config = dict(
    num_hidden_layers=12,
    hidden_size=768,
    num_attention_heads=12,
    num_key_value_heads=12,
    head_dim=64,
    intermediate_size=2048,
    vocab_size=32768,
    hidden_act='swiglu',
    norm='rmsnorm',
    norm_place='pre',
    norm_eps=1e-05,
    positions='rope',
    rope_theta=10000.0,
    rope_fraction=1.0,
    qk_norm=False,
    attn_scale=0.125,
    bias='none',
    tie_word_embeddings=True,
    parallel_block=False,
    extras=['capped logits'],
    init='uniform',
    init_std_qkv=0.0225,
    init_std_o=0.0279,
    init_std_up=0.0322,
    init_std_down=0.0322,
    optimizer='soap_variant',
    learning_rate=0.00882,
    weight_decay=0.0,
    lr_head=0.00833,
    warmup_steps=200,
    schedule='wsd',
    decay_fraction=1.0,
    decay_shape='linear',
    final_lr_fraction=0.0,
    batch_tokens=131072,
    max_seq_len=512,
    doc_mask=True,
    train_tokens=880800000,
    max_steps=6720,
    dataset='wikipedia_en',
)
Each number is 128 + 24 x the weight over its row's rms, rounded and kept within 0 to 255. Layers, rows and columns count from 0. Numbers have three digits each. The size before them is the row's rms in percent of the matrix's.

# layer 8 MLP gate, 2048x768, rms 0.0322, rows 562-570, columns 0-255
102:118119112098173122128101164164072111127124105142110104137126153149138091113175122127148152112134086144125161111067079115127116148109082106140107146110102148153141139080127168138134093130121155119082132133113111120146180145170124125151137099114150129107057129113113145103112140144129133140140194140129124109163113148089109137126129118123132185135109115083152171152113124095171131143103158137164152137143137139119161124137140125140181121118078123120138109124107094107148124130120065163124117104113121153114147085119175126155128141139129101121123107126159144118117127133139084106147144090121083139113187142083082144086162125115113125142113146116124138142149178170120123104132118125119100097117136129125092153090153111115124142150150154109101103139146173096138174132183116
098:136147187124114092139145106091133131155086101127150133128115159151080115130167117143121085163106133135090105119114103101109144111141083158094145120148130125115146118121140134130126151119150138147072108144143131208135148126119115088075109092174192128154106106155152116170113159151146135115144141121154144120135139129116104158156146125118125099163144163139135142133104119078141141141157150076161168090115182113126108130142115156148117135118102084124114141151087147139104142130170110128135100168120127114114169126156098149091180116124105132153093142107161123144142133116138117134137124122108106113124178095142143141169156123117096115084109123125147092160121124107137147161089085170140151138121082126123135114113170116133108091120094155125122173131109114147127124125069109
096:150114139129131136087116134122139140128135122160163141116110091127160078118083125118172099125113125113150133151120133157140151106146129115122093130129129127133152115111141145138118137097150142126086122096100114135123116134110106117105105091119103175118202156103174144122119131103138110056167127138181101140112150066089144161088146128172148132133102126137132106148098112160126136159123126163130151133113162132127129116131143101152073124151138098140161125149148112152088168134147127131120180145166123147125095102136142126125096154121123122138138114112159102166091155120118106125109128087137172112144139150131130099132144134143144126125121105166140164150157111130131105142123083148125128143096118144135135135172121116142098164092141157108080141134133129084113147159131165
096:112130114083136113105127123123152118131117086092089131138118137143165094114178160130161101072139154107147097116098103133132127119117131124121114101115151119159099156117118077117149158125112180145122108120124112103178129127140110105116161105172097154082117117124135137080113112135106119177139148131169122108133161107118163103144125150163065157133141066131135163135119117105129085156150109101091159109133115147131105164134152096122181148127112098166099090124105171137104157156107165163126143106168085137126130122153132168139134137137084129122133108120191133097178139130111119093154112149170118126112133137141141131100100168141125126156103150116171112148144135091144115097138096151111129138136124169099097117114140118101112144143133125142129172097144108127145133127168114
099:154125098178096087097083113110141162118110098124122130089119137148132116143185157108118097079150115141125124095094116138132132116157131135092106138151156128146121144143116108122168186146117129158114104141130129131169114110154116118108136119114100121096122117138150097106125136140149151149162155119170134157135126114159114126121103142117134081125116104130111115140119151171122150160134137130146111140115131160119112099159130112102098131128120092107137168155146113152103173112141079112138139122182146147126129131125112114143145129114123075129096146180169101097157121146124113074068152123154142143172177108159106152151168139123120122124119106120110172135129127096091120131155137108163133118166154096143144125162117166112092170136131122178171154141116105135112107124128130
100:132101130160114133129123150119128100120132132114138143138105108120147134165102184109123140134115172151135155132146113112113096154115140102159076133122160115178153135120140122122140143116137137120121142154060168123134108158117113090139097123102093139104103156121190144086104116092119092111087099119158144136118204106137103123108120091127153134134174116169131133074152149114149144130127089141143101146141092078083127119131162131113140139102116082124152167143152167126116124159133173096094141095151130116119138123148081118130160189093128107116176135108135124125109101144147139136154107127111159080141089127128157083142160153132139077148120141093119133089096127151105171136114137124156134137135121134100112154143138144102107166076101126133109111089161186093117131165061099
100:085145147159117128148142108114059133138096127127118123124127148131097108127157144110103115159135093101119121105086150133167085108147136170085121091148091110108141112177097120147158142128086088185118142109116076076137055112192147164134146158095116099139112115144127153106134140101167112098139086109119135185122118135106126133131148120142133122156125112136173141128122148161107139136148134113123109111128111123136127109110131122107166136129096162118151107151132115130150122122104144115101123152155098113144162170106125137138129118113163144141084111098097119127101115138127102113129127148164124160157098125148141126162101106085135117102123139081181102128105122155084105118144109152133128135149154142110133109099108113093106087150077130144083110132084128139148092104078147
093:113124153098094133154134138118125149113150157152115115143117120184133195106080132108106144099095164122083131100135138167126108109165163164131164120111121083127118147154159122067099098059101129093091141153157144173110108154121131115135164148110126161166125100116109145121177149176134089101115139124162135073106061135122147121152117085126102116145134141160155161122135105138124151138135154157106114141104106131100150078114168085116122115127136128184142114112078111108111137104111136151094152136154117114094118120088141171139099117091141115166142120118172102103136081116097140092107093080096125130164125100123175132140075170128097164156128139122174130133149128145104179147171134092084089089122148112086140184130109122135119145135139118120142112130123155120142108127132121
100:107138113132113127156153104130126084138128158112120132136150111131108121121109113132112136148117108142091137148144098112108132116111130092129134106113136116132110124106127157143111171102140113125158092110147159141160107157136120120119108154108117126124161119137089118094088108174154123097112175147122143146125145101130122123111191102134092123112180151134111184100132147092134147159173117150161144100150087134148108140130139125136063122163123164124112143145158160135143118158124130143142189107120132148114166113141126132117076073115128144125152103109164124131138158144134125145125094135133142112165138121130124143114136136149147117154120113129094155105108160098093180153144137139155139119147133143121101179115164116107096115192115130137106125137118138128091111083116145
# layer 8 MLP up, 2048x768, rms 0.0322, rows 562-570, columns 0-255
103:059137118104158131133109109168089125142127110138140153157143097126128100088096097107155129143172134121154104129132136126148176121136090137119104122060111100104128133096089091127136125125147115120151139068090148141135136099131145176173100117201106130136128120172134165128105140143162157146128180125098150164129116136113169128088117149087141185136143141094143144122124113137149144167182093176089143118097159103143116151143126124147139145144112107130146111218132114109120129146116123124102140115115111126166108111137151140157131120145122190130123106121129133123084110121118139128119081138153117096119147157157166143120123084137145133102119130129106142180067137173124128136114096133136159156134151142079188148098099146111110091149119129123131112095157145131151096130128116
105:131132131141130110093096172160136126123154133135164111124124123129110145129133140099156131125137128145115089140111136170075131163139165086197135178123126151156167162148120136132110151124137146138118121101102086082142083161144080154125130116121092143175117135171153098089145099135119149157102117125142133125102130123123055144074146150106126129118139099107088115103149126100122111169111091092105147108112136147129102127114131154147130138157136152104149139134106128139085131112125179126126126111099133108130128103122168143122125139134132110155116139116073173120125176137190164143181108188142126133112068125139170150170078127120145125174156096138153158117167143146087158086100119106113114110106153162153169136144153158149147108123152138136096095124122139115110150161116093
101:154103169166144118158124109151089157138127133116186133076140144113105144170168084092142128129167106116134155092141063105153113174113138172128133129139127135123133141097102119148143119118077135153136121159138080103134125124122097142120095105142144125111154140114140189119135134133126126143132097162131163116151118110097125148126149108110115098093143106106104120150146100129133155115167121112095162140166102148163111120114133107109084100099184138140156106122124125146141107121121163175187123148085129151134089136157160102173105113114137117112156085138131149119109136139126100083141130118090120111121107166137148126104182079158121153127144127143131108154163111127131147126095148131091124197128091162150140111178098126172115118111170125155124132102162138129110137058118151
101:135133126106122152106087144142129139128153138112138159133100140173143135110108095131206126158134142119131114106133124144100085103165092149115141115112149151170101139114118138146116178140107136125076096121115152138146124103119119126147123128122099113088139156162077136137151142182064116096148136094129088106178154109132150113110093134123107115097124122079165134123117101115124150093159113109110148154152135115133109157169153137123126106140151134139100148143124134127103141151163136097165150110136128142123129107134131114118135138133138142098123091117158141125152142098151109137120139127162097113093131097098138136115138071144140127128129140107137120117152145090157072066108149149085140143088153171154092126115142072115102107098141134096140094141104150124147088100146113
102:136173109110107131117135140085104122123157110132106106155160157111164109146158157107144161081119143155137116125101119101152158156110105156182144174154138139119124112158116095141112118115130113111152125132119130123103120150136180140131150161140171131121167165136161145099151161125147120124104123172105128124141159136053107137141113153116097110155104138133152133129166107151174123129156118151138143156116127115128091109154124089101160170115139120135139122117107149113166136099138116135152112155145083151153133137120092117134135167111151087154105111139095172143116136117120107096154127153142142154065068106124121104095109083105093133134130136126158071140166101124135155169134152129075165139143100083144116157132134092111118105132178136123169161118067118070107093127138091
100:112156154069164108162129107104134113153137146137135129099124119089126108140119152105141186105123139107119089152098091121118142115123142120128144129145133119115167128148094147078138176100125147091096076149114148121129127138111162121155176087128137126112104148135145130124096140113117124140131162159148077165145177120106096120111103148129161161137125128142117131124099140134112115109124137147092158131116140124135119114122127147176156116120140102129085124164105065091095127125136112151118126133141120183113134123107109134115102158112139146167138149115106102142152179147129176131143137111093168130121137124166089127124154125113122130141112130140120111128133076083115098151121097153140116130128160111115090133120120117148142148095149084108125130110120168134167147169141113
101:104153157112138099130160138137163151124070124166115124105114113135108144131140159102123131131115090191151162169091130129142095136129130128138100078085125126160089122133122134136115171119147168168104107128104109125144147153136130132081132110126120131078148125153120135100126115171164145130120080133119147132147104127143096127129141149091152101152151133094111134134120130141118121106148145119155121091104109139166132143151159123072145129123125111134102120122136152143138157105120148120126146103158149164127140122083179120121131145103143130115142114157135138086145151128129153121138171115126193116116107162163168098169094125150087089114154120110133122118134121164133114125162139101165115133128103077136111141151153102149121092136142120166133168084148105092104142168131109
101:117143115123158149127154138093104080146138134137160130153137171107140139106174144090127121149115111132131088109116168120097154106150081137102137111131177133136158129106109145154142128147123126140118108143127087131122130109098153141129126103104141080139143167110162121104115169102132094128114131130117140172143137136124118131157153121122163100122125156142138129132138105141119153131164137144110134141129158155169141123159097136115094132104176172100134178129128164145132128131193060091179161159111108121139129144124130086098173093134141125111098111126119164133064152134117105146167127101135109149150092158115078133130128129134134097100134091107128152131132153139165158121142127143156146145168141118154138106118103155150136099082129144102109128108133104074127134132114102
098:092139141123131176172105115120162102098121140132145148150124131138091110137152133125156093148124117105126130162144148062110110125165128155133115136154114127140122097118155133119174085147117109117135163138114157100104078135149145149114135153123134169100164151137126146140134112127164124142120143139142127112096121106128165134139160090143126141157149143142112137144091117173115147110146103150126130124168148150141160115133091153138139152123119130096140120121133125143112120118105091107080144064142098158111138146138144149111156156108167136161134118164114086135105133057105163199154115117169099131166106153147147160150119172127148145171144150139105154136111086159134135129154173114133121141122137115121142128148105093089156103175140123110113129154144127125154138143108132
# layer 8 MLP down (transposed), 2048x768, rms 0.0322, rows 562-569, columns 0-255
105:153127119131162128110153108134126129159101103130120147149145126145124115116089131147144128139127181151117124157150106157152128173122122149098114138100116087101131092081147152136154053134202138109087162100166088103110134137148148101128103136161117124122117145134155152108083114120144125177121178122140128126115157150156145117098129095091117090112153126133149105083150152172152128142146086134101137107137150146123112135137133127116118127134095111137122116113144111117141129131143132153144108133164137107129131149119100164139109081152147094167111128093111147126105138138143106115157141140123135097134128133184110135136108111129090103149135151156121115098103113164137085085120098096103199185126140171145152175096055177146131146178147144141162095169153147111123108117110167
105:186142132163130105126095158156131147116094147101106165115100109142149140125139075130096116145088081121083104118103076111131127124116096123142142140115132165164143176142168122133118195157141128116174156123114142114139118142146090117121120107131109076170132110113128123163140097110127156105106133119125112157081099105114108132154115124142079114107124094140115142099153128108162101144115124178105142132102149110119138102126124126160092121130130167102157115090085085088093147095148145096128122144128122121106136124169109123119142171157124103115118132148135121130087154117103113125137115121139110187083109084110149155164140145160154130112116173136144117125120117144136137137166111074125140114153137137157096109133123156148115137150137142107093159084171120163123156173156107
098:122134144144087161123154140156113109126158146189149123091123123151163109165148156107149113107137098127157205128142150121135097134119112103110093142126132089158122119105138138149112165111120115118107137140123138109138153102112131118125144084131086131106079132120108128165158131130139126104120084129103121148130124071131106109155084117117091135105118112176131130164115148078117083088133140143085179103091123131160144093133085137133121098140118163135077112100118133129179158121092113113129173142116157117121099171149115125106176160108126125118114137132144117064145108133136097135107154105161088131114116103102110154106160094099134158133130152124103155199137148124138170131127062131187135136101132086145121132123087095104080185170148149133131114116144167106160155101122111
097:145097128080122148186131147150137123139165119062117146127116069101133143115091112128109171137127112127138112127097084121157117092095098077129114116115128161092097141130123149129129154133105115136150192127121143130122141109121147125127080142177161114117135111142156162068093110088102102152106144135097157103115160126149150115083127137104134133134155144127153130120108103146098112135172107143148125137139179163114160140122069131157087112121101118096153140142174092146108142123121095149095117111131115133135079157124134147147090147142129146138131135158141127090135134139161133081128177112128112133084133122131146120122118131141084118114148180096107136091157135101126145102115122140099159139152129153148145129094157115130129116071148131122105160102142139139097091128149115
102:094145119138137134152138132128101119156130124141132098118140139126073122137105101184147162125113145131105107139115126130154109123114123168138145116139133138133089148128131105090110165098152148094126137158138131118136166095121165117135117110139169068166160136085108105132118131143126134099126191144155130120132142092137133149130115125138090145121144147137109169144106125119148134132138153144113122154104127124149136126112152113156170090093135147093158091077120120182129104126139174118181128093095129103129165108136118145127124122097125119106139104151158124108114118118125131126157108112104139154125149134128156133142146150143134134108127083117108155143153120171115155145192152131107155144139124109119121069139124152148100157096143110126162162139140085133160132135135113
104:133109109103118132125101077092194145095130109104116166130120135138119163138129077164156128118128126112122145108156115124157119109114120156076117171141095143109114109056131103115128106166134155139118093162148149119112129155156112132114155138153124139135115141161111166166087151128139144176114131119132116089109096127102165114127170126118097146079116095102143108113112175148159088159128153083139095176116149137104128105102116099124128136100144139119128143111158106142088147141148136144148141074145107132129165118156144156127110123108130117162151161128106122116150138129127144142176123180117129096121116119159134127107113122083163092169122123135107126153151127134153134096104151124084091126153117120066096148146139137111116127118135153116108129094155130135134160124135105
103:146091142131094135185134116144166150144095105137157121141115152130140186141116165157140104111184087096139111119135140119139176114150141137125117123143152169154083082116112140130100149138111135099123132128145136163162162135119122164113155105154135151140153117156133120114130130143122133125146139101125169083121102133120129095129086103110173131164139135100117123148152177166162141140098131116135123127150131117123144088111140103121141135106126111124125094101127116115136148135144087141148097140118078091103120146136140122115140103084133104148075124148107164126152135117118141073137117112143165142158157133127143118125148097095083095128119142105077153110154161136112141151135159126136125123119095167128124105142131139110134146101151115123113184081154145098116152137083118
098:095098146104158106131084172173147085151159089132105094144135093133146137129119126120162156144151110128128138149084135119116162123118149107135094112132136148116118158104131116125136126104154107114114139126141174109144144143148128129175117159127133122125077124171127085100103114144136145130091083142132119174107137159140124111124136167163126097124114168145120111126149111113147109150134132116107158121101129135176178145144108140158127129133145114138145121154098118118148125157112077123149146133090134127104139149109154102110134120097142136115121138119122103117067153093122156143125131087094106105118149113147141123119120111148143131121134084134089140107125108120164111107118103145157147129139145163126150104110150115126134170121115152123115148133168119142129103109128068